Part of a small language model's weights: width 192, normalized queries and keys.
Each number is 128 + 32 x the weight over the matrix's rms, rounded and kept within 0 to 255. Layers, rows and columns count from 0. Numbers have three digits each.

# layer 7 MLP gate, 768x192, rms 0.182, rows 620-668, columns 0-95
049106160155134126172143098162141116154179148138129134142128169170168164096103148196106121177152106140089205111087145070080118083114147133128169101115139151124167126160134156237177121141056079129099070111137103092105162142054132147159113093119198124095102192106158115127108108172127154118
128101130136093138158116144151124113207134083093120167099081160151151061171169121148157159161125094124149095124079163123113094100122119163123125105134086112128213167128146107086205135121133134092169129122123097138117150108176130145146147072147166114119138131070147084102122126108173121150
101141134141139160102184106119069127160185135097120072157120091143039170137122118115152081125106103166171087138156063072112112093153075111188135174057106147173133079124123092150174117111143101134118137125120127088126130199172175055158107113169131104128197147161121159078158114096157132099
141121100184173156162176106169103111088116157106054146197116161185135093162125135179178081113133079224105162148140137137113126123116098123133158122129153149112098086156112107164166122125172159123140130129106120141138157136126175159118116145141124037159081128137106089149099172109138114101
165102182127092097150143144145210059086174113043178139167146166116170126111135145185172166123091123180134071136115107176092123135089118122138102091114111149087184148152141105206115110145078200102125098082149085097097157095171187156105118153075121084184136158162106106112056116089108117136
193112111201149133103157114150169150154128099241121116141137098127122118102086148169150126136102139171062162136106109092118129204152162169111182100135184131180144104120100169104159066111108112189129079151126214172123077113093140191083147165161140088114142145162137150085087128118124134176
104187115127130100087111137087108115072126162174084129133187049124064135162169091123077146139177106128155087077090139153156137125109129105139091187116092162097146160195098161117125132120117160124115170146194159126099116090147159073165151119106156120130148107142137128122106131115123124142
089105144133130114101160155135109136097092141154195132101149125159151101084138102143142112111151170108123083157122166089078127127160083126151152106110117173082113095121080096155154108117111109089148104082078145144102105095114121158133098083113093099149137120088125105098105137098146150133
143188102113085074155136123134140121138135097083122136138119112085140120131124172152154162106077150127145147220144114119120190104170154176125121102081024107135096131105121137106111138176133076168159099127090148115135123155089140134127118122085175101132104119113155114147177150110127146185
141103122083118152077144148077158147124103177210144092129144137133126117111118105157139137072126145057129129176144131109132053085040171155146112076134097160159151114176174140120090117139167171069153078126087150157144141150075091157172177126165118079120102110170114065139179105133161071108
088147111161088139107126142152053177175178138124120164143139098106120131102142209174152123146149155111148125094054151092175140082135120106125109122180165113135113148112123090092111155146140089136133142164113099104214101095130081109131095114132143104109115165133133091119097130072163112143
091088109132124079152111092110125151148112058125151089180125143112083121145125145119115158096193125162110133127142183125111120141112141090155121104075120115065094081174144105130175066116135132086118092120165100133143152155147099179158098108145112118119072163152151120128068212099121143156
119155083150124107217169081140104178100083082100138136183144124112151132083116190095104193091140037125129092107090172103080152117132105170185120124098102057117125181191118184136069068153075143147122164101155160098119099104097161124128074165127128084168111158088122107160125098109126073137
129120121123155181136181119136142093099177120165108187134173094079055158114178147192145104141134121082128172117084126144099133061093132153089148106226121120175107079131122109179132122124104226102108024146131162191129152179105134134119080172160073089090165148130126109121128087111127116153
097075157084120114148090131163135096090137140140119141151177154053105151182141090076052110197189093124155120146169115102157137134168111171147129136191080100114070107154141118137076064124165137147125109136143089138105070098105170090139135079098152122120165120120139093166108178082159156107
085130179078109122144119096153133121095105118121133189115127133120183195117086126109119135173091210161109083177128128155131151156122065098112109176156169146164105149077138159243129100084168196093102179135166172096124132154162124133136103163066117106191128184101108128067108182148118080149
130136128166097122134113147146186109123111126194057142109140109086168088194117127132134113091057144126129093173131112130151186124080096137083152093138118138096150099119079105117164033164143071135181202061161128126205137106159134183137088153084123148146197102196121174094140189165146147148
181095165123156116142161099158130154124091143021104116167132140142114156156143120196149134158174147089157147114152111113155148130111154140124117172084127126145073152138116060123225173125170188112203109166147102097153135052152160117070125135122112115150088150170060095108122132071151081086
154070097118097123121100093137078130122123154169170124080077141161143110137147088144151146077136122158156093129144118077096102159124117128113095136128113141140146184119123115086149135084129088063153168109140108096140125100118161157140134060151081144102104143151197118050134093037125143134
118122115153123099151188154135147111089153154152166122126144131142090152108162143155046158126072166155126221156113099118078140134151112168180170174103132147147094147187103082112224178109154143131112142101161101072099173111144138121129154105134123091120134089095104179113158132133122129120
132107105097156080154188132144096183155171097146110142135103113126081069171104144144126097147117112079175172137108098143142129153162087130093150158170135093090149153093132110082128128046060146149053137153099147101152075179143140092116076146091145170053177076149160109089114106085077112209
087109142090100159152089132129119102114110159102148125092061081124140163096128159098136121121102105128125199107057172067182136157069141138134158087114151114134099094140160091135115100171117177099098115142145057139149160171146149111128113145133093139133076100107088095151126127140139111156
052157140142139183119144125176142114143154168130104178154139096215138088123107125136146158235175111169157109119152097110135127143126168117099152164087111158101130118157140058123150140137119141115110104122149129134151104137126111109207092135083148164191201107223198166127125089235182114180
051132074146072134126095107204130097128137098095178141169105103120101152158155177163116109129105109137159124124116069118177201122119153121169130142092135190143105120196148114139134160082125121182120110140147118098139145123096121126079085134155117143116144118121104138108080143128130096121
091102122183089106190112102089130175115109127142121091136190126121146092136130123161150103079087101134113114184147112130114123079102152160095186160117172068064118131100099131154141121091108151176134110118125137149104107131145118130147188104101117092138139109136118090139108132113092171086
098144167104118103151054150157122149158138128126169102082116128162168101120130040132107107090153150086143119095129109150170117131114098112154137069100107111071176046056121180127137100132143184098137091126135070133094168108082133117100150099183107087156105103141110133158132181123148087102
141170133128146092098119112191169138188176129125170102175176168103063098139121123091098176162127054116131120122158133166124087133119145127093175143088116132103098118155208106189127129132161121082104135089129095122134174149171170104118135118152093071124155095164091125122113149135086122171
159133102134092134070150097126202141168104085064136102183146159115144169061157108064113130107141134126124127066073152094109098125068120143138091109136147111103124111120164125100142124222160180087123120126149151132045102161099097141097133158097129141117144060120074163144086152171132102096
160195153145185112122149145120146071105192122116151065115195126100105181098119112115082145153057124138117147112106167122079125166035128141134153134143121081126168152139096094122144126133087176119131182147075105166155198109162149129120215138164115125077098094194115065146037129112145140078
111086072097124150144142105086168182156128137120128069176090126069091110136112177146183118099154098107158087117091173127178170120078135163121110144089130090145184148113115098115176096107120121061128138106096045129154146171086133185099129102112102132120086148108120132156134098104153125032
137124173161192149142161110155112158129112142135106096082146156165071111072123108162110111126129126123161107187163069136122092122076161092069167117124118089139163129150152085163123133075164122131111125095201063102123156118128130168104116132111178118126141124137152132144182090102109144107
105158211085113153118129166149166193138150107084122103106060114199108088163156158130129172167139110095144115113111110081162184119165169158097120155040107196138065116144178090082153152094127115114139079163100162137116110111148166134095155105157118171115153097136148128143136097118118152137
112163132140170116140131088097089141074110107075140130159138097051125115118160082153151176088150161124105174133111104090133136149132125216120147145159184128117083122153070121132104157116182075177168108131133159151134197127150108107065120151143217163082137113075120149139116102160127131103
079160139094127096154141107093088133114134169085098037100137148097157177123080117071146125131129126069138131133123193117117113151126147124113146070148167097114135130161138122126147106098161143143140079167125131191150158113127120121078100135128203153081123130154141103131093130122124140108
084119151099140156108104150105135154132181179126087098101104100111111118144103096155083152138078152153118116133125117067069153148100156160114148155176151144119105103116140130116125130087115159118138087094140146161095133121120181129127129176147149110087091168093127167110125162146118243118
132118118057136059110130112173133119153124071088079124066076129136189161169137109144125105145178099156067088121173141148163070106127143087137162116189130192140140095060103116152091161123121157116113156121172130139135129152093110176067109058085140135134075080169049157079166137116091143167
095081119108174147147100157109095155093155139162128109092130155100091128154167105134106126111133142069173073161119153166085132156122095147147126121152158167075177163167122088125155134092090119103087143112138143102064152119180178119126139129118106212089157182201168106111108104179166110152
159163159114115096084127131123114180132074106100164133135116150163113104179128090147117119111152171115138081096079140165089099114151141135126074120115113157155114113104166128135137131104099126152102096166152136145143149089133089141095127159087130133088126144155132114073107165127126126119
147128159141112131153102131094109050149073129141091131092105128095155129117103069127127149154144146135144120149101134142110092140117172135131102150100096150120190145101101173146117108178079168156085152126052095161090124160192088058156122155142133089153140135118139117087195136128146158120
093119137088090161098131171130083129090137096086105105138119135115120109133124094119152220140117111151101178171171125120081085115132123116127074103166155124091099074199112083085165153104122083182097133183088094090099166128078152176178120142136166189161147074103074162115164212170161139161
104193110122113093149060148111157076172159186164134112094127092144132056190102064173174097102160106208141158126082125111113181127161135148151121141128106140117104011108176177105078109086151079151130104133140123124159080170103114130121101133175132145149181155112201116117128179154168142166
109098148166078125128151124115123123113140070131161110183098127088159152101113109138087170140121094143173099167133139071142105150149155108132169180114123110103106160103104145186178161134086072113176140123127152123112144186128140159167149173126177103137096087134155153075089121134133148125
088159144145147091130153151131120110154102125165189162107168170139106120174087090171102141128170121103158087139113053074233104124117121075083134046147071134114092097180117106148143119127115140148156144104162168172090104174104092075097179198181170084077142106098124132139112156169088121146
186153110129138154142125108175138135137161173132086118161130097153133071139138091141170149143156141149112140120121149134129216134078174071115092177073140053148078093132143173138122181204098127102128098154170074085117110076135173154083139118065155104128116092119137151171145149129144131138
127077166133156100118186118120134121141137124102154159121091121157143151171133133156205058182116142126098168172093121181125100152200120073142159194120117134102161114121129074151085152141084108083086129111151098083151123110192112145112137129162166115112200179167123126161129142185176174104
119102099130193139106096141122165115125124123097144141034107138122106099115107058171092161128116127146107091088140130135058141090175169113117156055125218106142086168157115155157124089181141134147172155120099104137146087141179155122131113161121093096112147158097100142121158100119074153113
111090144094103120106158106146151111100197180146128104146138150089125094083090117126161119100117143086162129120082137081152178025141126122124051132149108143132162182059052175081186095139087171171071087093117134151106109128175117106056076119108172149169132104171119093129117118120109133093
130097116142118084114169147070093141118156085098146171084102156069152119119185127163061131126133159116139149097188151154201103164158149129186117132136117164121170117116168097126080106159095095122104145149152145128154118084054092174150103165085116089154144126108111099171046137120094082178
089135100104119082142096169054125114114119124130135080074098115135119112101114123128186106095062113141176108107124139079079170038070175121103153073118085093119041164115166123147160113116081113090086186105116143103107090132084120162126171105129199051112089127152153210034104097128116129065
# layer 7 MLP up, 768x192, rms 0.19, rows 620-667, columns 0-95
142171156110180137138195057081149116100149136143127033128126147133123108111155063119117134131114104106138123105120196168126115112087159124127114142187126099169067040124121091090085105162176121065116118158113082074090170150144109102137102075197121134162085110163126107101145110194163139138
184096113102150122128174138068102120132067122112116174112090132064133149125149076099070084133119141130157133121110109182127132116102126104078131049161142129131101149130143155088104157190147115120121151136126126120169090106104159111123064120143158134081133099181171131153096124135102132139
103138152204070115106096097158114131145095122076177127097126103139102129089109149080122106116184187110201153111128098072110092158180156131085107140140148116185116132158123125191135122142188101198167174126154117076070164142144096117091131163137171105122137125146147082121114151153147090140
108043128103098158054102125106162122189171129146151121137138150123162148129134123148089139110081138095121153136077084148103066200100139108136139185121104215123156092171093118171152169179155141127110188162097097130160150196125144165154145119182142124084129189098106106150103087092148148119
087117109158136161164063113129128097118117126113156088143087056174098151145071155182123085122082120116079127107079107128109121155126098114081156194083154100112114134100167175097099154107195129123148106126092076114084183110126140054164090145189148154077127140165143137122047090123086054073
177135111150088143116110113131121133111096114119177144223152094159102126153130107121087119182170096102108169088056091114103145111143182101116099164140096102120172155139084086150166095120137123109123131167145131131144116136132097143114116152203129137145161060145128129112185110108121148131
126125121138146093075105178152153117113131163110107112120135099087113172107126098118149107147126131163178114183165130106106097121203146114161116096132124135100150141146141167093149077088150064087114121127136165119115126099153165125189175125126151156162072147110159128202151148139134149131
085149104166101158105167156108097105170139223092125100114120109155081177164146157120163085195136077149158081144114110117130204193109164112114157122122111100102040089102108065151147168119120139141136130116092120160172170146149160105135123126110143131143183153117122144089162119104123159127
145154134160132111084128113154177134117099103145119155059134115115123191149060114116122061147115109066142096108120120139139078180059107070142102113111174221121130103202151182172062118140171156083140121112115148097128176152171147170123143143147171118166095163134193156154159156072165116141
163123096090144141121099110144131105188161152098138139188103097107107155180123080198101130087127134090134125093121091128146091114153153069132141126046175147163128113096154110093142123156139097132145176161170146115199143088126101082185119103108113104196105116166124161135136090112113149160
092076145078176106125136094144138140161125165108137134120114158119157127120114103143113109204090121157081188091160150087154096163095101158148178193116186108098098080063096194124097177181166070107171136117140111110092132155148102112109139122087149077087144141130160146143107145097142142122
078167113148102128105130113106183107157082114170110176123158075151158181122141105132115110140146139112127091082162128204183129093066098136103183061152122134105147128143128168126102125131117115120102094129094092089152132105185142163126144170147157169084151139136130159185110054180110114106
150182111097071105149131141130064143075077137138119074163069122085107099118128158145146104188148083192161136142153139155156140108160163154150132170114085134130112209154067146131101151133126109143142113122163111102146152151067082100149149097108118071163159134118089100126102150214179066086
080158129117141125095138069050096135150157093207049135138093174058135088097158094108139148161133164130123152096119121144131161087185175135067134199092172124143166119147121104138063080174155096121098139170140088145144150204072129144069126148163112126128104178084149122114111117115095147135
131090147104145140062138108115188126122159166088127150101132107151097113106133106133100151116106102180088125161139153149058114080095160145093151162091076130116160122125023119088137131084103133069085124108147119164138084115141126121116115078123091156180102165106158159106108107145190111153
123072160111160100149146147089132136125061164179113177110129166141204130130117133124103163139101149092148191147081133135132092150131134162065168149160116213143121142148146161054109146095113123169112120116111137106145150139168143070116160148205199116159138107159079157129160121162108103148
141077103136142162085132091141167113122075142087134104151168101135099114108089136143094166140107092167112140114118115110193099135053167151143109115139154157153085166127145154077163150149086154107126205124148142131163166152072139184112139118163123160147119145105127136065138130089094176123
132174066084123120145121075142134158161129112137094192097136150105129179079135136117190102123187159165089184112099086138149157115161098175110096029079121100142137124132123105128145083150112094167172111141107095148127086082098140100124215151104117093142115133104086135133109108077164128101
116154192110104168070112111137095122111205100136128128134135188170159102094142081184148148138123176149098094121087104156110120172154141201065089171123106155151143160145171082182096154180179164049128141183118172120111154112011146156075125097144071151134141125144121171049093093089107130083
106111112082148091109059168084105163112141121141180150154115121102107128111138139115129076134107083138112082122096178114104147140129055137134136118129143078101140169134143087133112159150165106148169171110122183111058075131100152104114092163130149143107142149123124170096110162098164083147
155084100122167111111139160143130166131149160145086164162082068156106095103144149122137000066144167110213149070137131147145218175137136171135084096149150094107124147204111145097123148107085135131153125105175120154123060108144101110121090158102137061194158122115142137109146138087143136156
103167148109082105219101118122173120116209186098148184135120122095170093111127102200144073143114108176140125169173068104164128136135135094129153110138152086102135069143149141150115062107171065121143125093129084121175149164129145117116116140146121146119177157087211156146150195082074091175
152128137122140174123135145116125211153091151142132150125133079115173073159123120112194036159116105114115101117117142161078176124152099148061158108120135157152122115130102191142138165146173100127112107164176148101142072147134120120143162146132119157121120099103124092158136087096090102171
125088116080131148122083119080132174106173090117175169124120120165113156172150139195103125128116127140114130129118109109138130124102121146156113044077118147143090151133096094069166152107079067113121138104124154180172153141134125132139079177143141143141114110083153152198139160200069081139
164164137130119145115109091097090103131150187151116123080093165150145108149114132159156186053142111142106095119183135142155155129092143159110113176030183104142167146089079068106127187069122098170091195161175104137107150091106117165106141105185137182110174096137161128182104115132216195138
170105132189138128135117118137099053086105143170113146187124099133152132110182098123109108105108124102115118151077143151147150121151113135153094169152192131128122123135152118157096170163112083080139145143130175124153095116105097119137099163151078127080100156121102172151143099103153095105
045077150113171102143110065164107142186122171145152128131109068076123105184096126162110158126159133185146122038110159141101114150114090126200170130098093138134074101115198141144109114208189165148144137143138140195122160100040121112193170141159125144125143137144103173127078104087102078116
152132119180125149175157164087156150129159086090126128140140167134181120131090160167121120102121076074111118132075196129099102155116101143144096171074126179162126152129101045075141139134106093123082095136123077098069122178120141101137133120094169216198190104111134053109115118120099121075
141095149133128112142118094078098117098122121149186124102158116133060130148077116104131112097132091121120134102135085091084145102134119095205205134080128129112131044140153109120125105105189081157089101123165081111173110125144075080135102150084105144131119152143144174128172097165190099106
068087151176104091104179126151129120152080171089089115077182140107120155158110161155130119086096111142123123079153122089122155128139104178131165084112087087107119050122134130160111073108130120104142155111120103190144122089116123122109083153145095188068188161064122157130164075081133090064
149158108142094097092069106104136145152129123152155179120179105124158119196114108106110196145177095146085103117136134141112130112191130093184094110109090133130115135118040183152091162121145124070138164154077116170164130130123100118139123102129155086167169137131119042082123139095138171170
091175149214137110099178131115175113135115132090185135125196155156121045166095150150148093201131120088093141070137100133100111173137118127170165141104145147115111147105141076155169162086089086094148138132104131129138111064144149104148122127162113154109132085170101127144096132083155146158
134181148088140122189110119110101128122119130062100131131110082085131084176166148095178189169170106111168123122118119163147172124184150176140111196162101160073096231114150208161048103130129113169180109149145156164132097133141122111089096156136153132146093171120098136166075129134091141083
163080145101088064142162144132119191174113071144149161153114122164098150138143110154114107101142125210107173133127173207148148109102112093079145127121064076104147167152123129124093136118130120149106148130109172138128210111096146184117082107094103126171156099170098091094075074119080123105
103057089117152140121150145052135172147146092164146144138104159137144119130122180094120157148158098135026132134101165160098148169105078152127192106114101166179117105155186108134095187100128127127136149078148152102140151111117121098181149206173176115171123153117135124121107110124104121115
158189151147057128195095153175131143127123099166085121157175104142125175115121128094143109089144132143167143099121095113144163152109082149070123146133118107159127101059098106103100147097157130125134168122173120117125158152183166159164126161102117114105098103211120133024156142150117192188
060132150064133111110158118130115139053133111151160138121202076133156163208167124177153141092164166120156172136107100157098157140092151177113108103177112134093158098142125130085177138126131208103133156158115119126092095112093094114071140079164134119096063140203129111142106160147198168092
130132131152152143107113168189102085128127150102103104093112120132101124115154120085106102120105158084196122164120194107063144134108135191162108102170145099136153139103136148061109144062113134069154153104114092142128097155112183128115161173152151083134095158101104117103116153107119098160
062161145150150090148074144100131166116181152087131066119158089169119070120080095113130099108166101139116104153192169118086156146163104094135154112132198135076101137068130151081123168122096139103152132119141135141099157114120109154126132080194150153080166156119139181144151161115132082154
168130092150168136087147089166182184147075100099150134137113079131136109077152175129069078068201138096097163108082129116176122068185105114182125089082131136158126188116129109096097121096134110117101169127144102165183088104151096083107115189093058110176150148168094134090107097123181139138
122111178137099123190086140113142114115172112126074120127159126104114122157172180108111122124213108142120119108141101107133095111163154179151110146061167161171126138191186089131059122157143132100096114128091122089099112121134184144188105117158179161075106104104107076144087137087085075124
121117130064113126140127092163140139086104107162168107165091139139100115140166183080108076142092130114116121098131121045113073162131141116118098144108147094146078046093145140121155127104094151139087123124173142135122132092157108131141168127131123116159165147090142147110095060099146123134
133128153081158153107129165103110146156074153156165126130112097094130090107125108141092117056123170109146112128119097142119162183123147115147113172154116091087098081110128139134124156083125127080106148103160118137079117122126130103124119143141098125079078165091166115161137081181123112174
143163201070113181149178130122105157087119155138078136140134122105147129083179131168118090121152166140161133072182118130101147119114098174132098114145081058131139133092110104116124150142111087111126082139097104159151116138117129066171157175111104126128141129126138130125140104159127096155
123102139174092175089144147125107108155123177127101108153119106140136079105152158137113092163088126104073093135145106172140095115096140153177153108118155095126124116112142192108145072101128133127154132113157162129127169112112127110133121137084142124145125122115083116116123040070111175077
158118159170097090154098162128098150133044158136098156120168161131188163120119159077171144129164131109151120121141085069065066117155127123118116138139204121086178092092116150165132145171189136171064086119118167129119156169165154067140089150134072098142204147104143162100086162109123108136
113116159104119107185128133126063087184100124125136117127146155162166148061113143147133147093095113117116095088124189128110152090126162139152117084185105105195114135185083167135122147116138111116110090179111076119117163156155160142174070155105109091129152091180113123136123093132113111155
103122143039102153108114166178138082088122168129165136098125100160131160126123081121176125105128176116152117083140115090074121143095145109067157124102111085119103169061110177108133055123144114122155091155092149150143076129143155163106078080136149122110128099071122124136150123111140157167
# layer 7 MLP down (transposed), 768x192, rms 0.177, rows 620-667, columns 0-95
167093153146107094122132139119152133120147126121113137112140055187166180097178134107111084114190184167136080149154143152070079149112139148130077172140174101094146092163128158125059164101123073182116127154151075129104100081177188098121151118128111153121110146134086174138150086089137120122
103146155077192125141145118149108168075104145119145084120133162136150090116141133093159159100152176140105132092114129130118132136141125140126164082135139135100159086094088132132135138137131136162183175098132154129150066094126080158145157156148119115119097162130145136108169102104122162109
198117168045132079083171148175107130143138167128147102108135107150133105105154145114130141097128128125108151192134125103147158115124134160104156243189147104085146103085146127106123179108058096111117104155168120109108088119113145101097073173097101115130106084148140141182104124118092136114
062149165111154113139127149091116068134130184170097084126122122115123122134108141162159152160132099112136135165138091162100153140097110142171184186127160093118050174096106119058100129109071104151171144106094157172184107147100154114180097086135119198127108107113134144084188128146143136124
125099138105121140084144101110121152105119197134104137145096171131114125109106168144120106095180148202158154163092164090124115110180091117133140104127128128117132086128068102084046148062059126161109122121110145142101084112125113058093187151133108166102105038178132154109172110117151099144
124141152178127145120131149163112130190070191090099111100157132153123114040120195127131086120105127143109113148130119149149114145098148185120140116190043150127103135152127152104131136141103150111085175121138057105099140155161104143140085102106076058166099091144091112116139167112125143159
117140133090170108129116130110123125169087108203118146119108095132204089054110123139117079154126146135162124156168141087162099130108106159132136074122122094060117130131157114065145170161156187122143152088112119178069127130077127129170143132127131178129109184164131101185182073134123145136
082081233174165195157200140177110191120124169141098142112132148157090154155122086198118074087122075169195154149171164111135095077072123106127166097146116083110137134165163140100125134108145122145120126110122184075100121098130100163122135128098101141181121156115078094125091172162145129089
160103124126158122120104110120155158136179196138150151144115101094142100133137162141103122120144052169106181089165121131162164094117152151090157186065101109099141154131132086106102104115121117136138144138112147105088101146127135115106160215074135133100125066183150094186159078155136129153
153113136145086138096098121152105134144082109178131176139102163172151094117171082146160144167133174092145177133062146072177158129153094135121136062121127127138150186158167156134084131115050163088128136187147125096103079113087146175103160070130127117142098133084098098118089162118109059124
172192079116128164187042092108119112037162097114127157079103143102098128142108136072101124136122135149152158147166109142119130145121107108149121125124119100110112208140154078071073125136109174133181069073120137168116131130096162123112133103145168103167183125157120153148156162094127164127
148101174134125075173152156136113099125181129132169149145150165114108136142101184127167110144116102167148117161102156127143101124092138178139140170127104106145042104127162049136135142073134092136149160161111112102111153186097157140101089132125122084138115104124173147095107141105194128146
127169131095167114171172149116158156139046172125169092070105153183144171101085091167102118177117128131146163173169190112130146089157156112102134159132173195171098166091107172129103133153133101115195084117103115135145095090126078157127149139091110068120103101150084102144129187166129105144
076125120124180146142139088155135102085100079132095089084103120040230102131162123134131066121084115132131146152144164166146136146126120143092126084109077155109137104084192205118154126094113129134116121089174077160126184157115137144210102171131130121089094157077070146119110154119148135120
140111094126166152107171105137139087143111107155093144106105100172137165167097109147181126114147131136172123116129138139153111075114111076100149181162168124095133141128039111129154082104100134121113077201127164140164146174164121157137168133138133138035201120125124162121156160091144079088
149093109027118104122143093083107145145149086112122118155134120086108120144109136116144125134100120119145185133117059165107092097122118067108170062154142074133119160142067127141133164156123087138107148102136119177113191099112126146116079078090070035140163170111124108149118134101088156068
161140167153127158135125183079132107136132218186125096149101128182155120173131105143135066097103133142177105120134104128083131098145119079132142085099119111134115143121148091129148179138091111114105127101153100104122117145177118093161113144090072126100120133132146104191114136142136142148
176166127105109084147135091146157179074088104169137190122121177085137124086176105108116134175070133132118128117102133119144135149122102093122190145111170091178096170131102109140153115169163155147155126114097121129086129249175064109146138118195156100075104157048143123130086193133176121126
155155048132148111070131119142115170104135102112132083140131088091132128190145100108158088121172111157136054129136134080162083161130100164095084159091201124115144077131131124165156138121106183109112144138218100149095094127110108080060163107105082137168162099171095153116074141135111094122
116149135060103149142146100141098112135139153086192183170118134129133157092117166096142083094159067110123103170165127122182142045149139157104068139088159121121087145109074107147153165117154122149111074138081128139088075168114091141119120116114128089147127118074171197157077118080108117120
138138124100153091152169136138143164129129183048201118135106171127127098156155107112102153176092017107100130138109152080173098215131098127127068154109151142134158127032165131205131057146132118151149136168127115107177138158084109141118196097132111196131139134128116152135144135114103123139
102027075144075150108131081109126091135122140175151160197112102150120093120109130111018120096191126095109115077123083165131133160128118124171172198167124151166150089126118165125125083102141184096150138133146108165150134184118100102130100057116124156192097095092106156125158155086143205082
100085123134051167163162133105090050086124117119080118126139169088182099132112136137104175164133131136125123102153084213121146095136108111109113058064149110132105108164116140105146176142083127148121155140164121100148131063154110117106165140137158146125129121183126138131081152153095100160
088139178110164116095117149188102170082153134157099150109054130099151173111134126093131170088077152134119096158142129101091177113133161148154173050140114144160142089155149081111149126132103129122173144093139144117121148105186132068120144167106103106108163134131084151156180095125118142117
120139147138126102117158097135076129071148185104135144125152144119122164149132126081139172132178099047051167207122107154182129142149180144139134163086109145119119161131117050182183064118153100164115120135114099183119200129078142130138078141170132129134090153176113115117092122133149177196
099105132083154131140110180121147076112076175162110119085115125106150184141133165093186179149126087131111146089122096100082084171128149183147075135117147180132135110092084067090151136134128120107134108180119120084105141123096133156150162144047125105096122110107125120105139132180043149132
130114112110132142116137105197118142147100113185155181206116121124221154126145134119177078110105145142089100175182140136114178084116074162125114137115122112189171171120147116139092140111123129185102119102141045149114109143145087087119172075110125141155156114136146174117099135169144091142
140134164083080126167111116106124155101128132160066123092075120125154146119114089129111117098152143167205110158113147161085129176092116083071099077134113124137106129111156180128147062211212133131074141121117120146143139115159090122122063136094135192140194119095110145183136104108095156113
117089187109124174210114104139084098162141117159036075143132138127138118158148140137172167086163089113163112128145114178133135078113087104157057173168161127132121163157158142133121115092165150093118150083140096130154147141167187128128134114131125143145099109116119229079141102136140191223
094129180105116162164056072130133125156125086140135087083136149114099139111127098158119158105110060161136098168062203181166121100168161124133141081182131142154125103069192137166122097092181126143107153122125090172119119132084126106117117131205110151157185195145127109149151126151168114084
128132108120113132141178123161140120081131079119165126145151128096160164128126074117155168163150145099062179123188159141114151123151096133136109058170178139142089091158172153124098146105107167170160097154116181125158141151158099099103153103111101131134134131126113148105154134095181176111
147111102163143162114128173143116124093094061096131113104118160138137171086115184088154144124140137076141154072148176101138137122166106107122174141152159151160102181083154144065134088131103140127191169090124092154104150162138126150198101079176089165101178154133101185165119152140104139119
105130185108134111151097093172138123114141097082109156152167140074150128134104106146168170151160110134120154187196163142085137104148167075089120077127160163108124098134199106071134118157152103200160121126135148156115133095122220160137145166059174135096073158125062119146087099096172146105
132130156143098079096134216124088136084100125101088049104091107049095111123133112118124042117139150132113124114151175126163172131094114117119164121084070174166119117071130117165076146208157114143180127172141121106138155118158075174136161140098099151143169107109089100212120117135161111146
073145141121192151110122103131121144135149128147093155084149133165112044130133054171126091113123071121116125086168142110130156084146159119150128131115125159101080143110084121127147125123117099175183080113141178109107111117152061124141113140110180086152105125083105101079163139118147110153
145077115120091157127120150166075069123139054070087154142162115117103091152156148133096111166085100181158155226145113137115102081151094113150087129132206120076133083141118105120077175129090111147109130101124166091088187140129114211041092144140139133095101148168106155130140140061124131112
123121099155088164141145154197133100130162157143163167125128165105142111124120124130173062148182140145081164146192113114160115152136173145124103153210104147186092173106128096176133108084101156120120082158069040147098130129161138137165151104086088090144109103127127111196136156124149165143
162075152177112169205151110083133086108109181155089098095151117066160138113091179095142160100111097185111154109160094125167103115133180135091109096153108107097152117132165067167112148148159173153123141130143139108152129135129115089172142083132106111129146125150139149159121106114093106130
164151124140122088164202134186069150123158155079171148117134140155213112150169195144088130148053168107097074135154160112120142138174150174155115175110138115071168126116132123155142079131120125067132107090122079116162123097110087140113110150106153159160173103177109107142151111143084141092
096123154096125073128076113088125135106101129145113130122154069110140107098117132136129124126074082122150127110120157176101125078175088166155165098118134150144136165150111151129118135095051103096135093164120141147171179125136192096077083121140131121178060129205148067100117197097094112117
149155093153168126102101139114151121123108074177160119128102115156087129161111142083109119118125136099130184162106124138099100129189091147139143039105157094136136125137118102215192079140091171132130107102104134139077134117186046120142152139193097119125143153152158142169117185133117141143
118107144150146072081134148092096102102112093180101173136126102095134100120103132155098134167089116142140065158174126151076136079120114130075112164131114112119092139128178111137092125149154092117146175097110121120144119042131149107058101177145130137155135123174190108120123118167180106081
097127087081154158107118123100162130105124225064160096085108066088114105157153129118132166164108136151081142138164167130060083109113131113103049146135145131133117133158114096188116112099159079166082142162083126082168101078127099172117126113072138092186128123201163158132128178109112147138
112102137121113174089099158153142168144154080146109186129071157149129148167142160148133152158136102091128161099132133143091109153135168109131159126165148154157162118106094118140096147118165110163161142104128130078091075168128060141115192184083142102118131104158139169117122112163134118144
064213170121109135183090098125047134123159077117100184117110124147129148145156117133110155159173108154125119112122147116165136125136197148119092110085109097123066116181109141147149175143118182145126145211161158164076146121140182162192126152125108168108107111139109179128132168150138144107
185053077075134127086107165129136111181131084130147153132146135120084179128160105106112085178099099125106060110171099198146151111077137122165077115141163152103196105153092145164077034169130146101087089181128182095150156137123171096154108127117154126169108139114168134130143164124085073108
085124160170092087112144114132122147158137169143083027099110157090121196101050128118155133136173108058162065168112187107128116139115168115098157135086139125064121155102184139166138087127135124123144107202154148117106109124144079089139123136115182151116095130147152135176121182142068157108
109147110136139127091150096099155116120148062108113138151084143088096117118096137157137101162116096155161162132112122174093126115154128197129115125122153146088078112192123171167119167128092115131126138155151130128185128128089067133238161126134124087134117135087127087108119052119075146129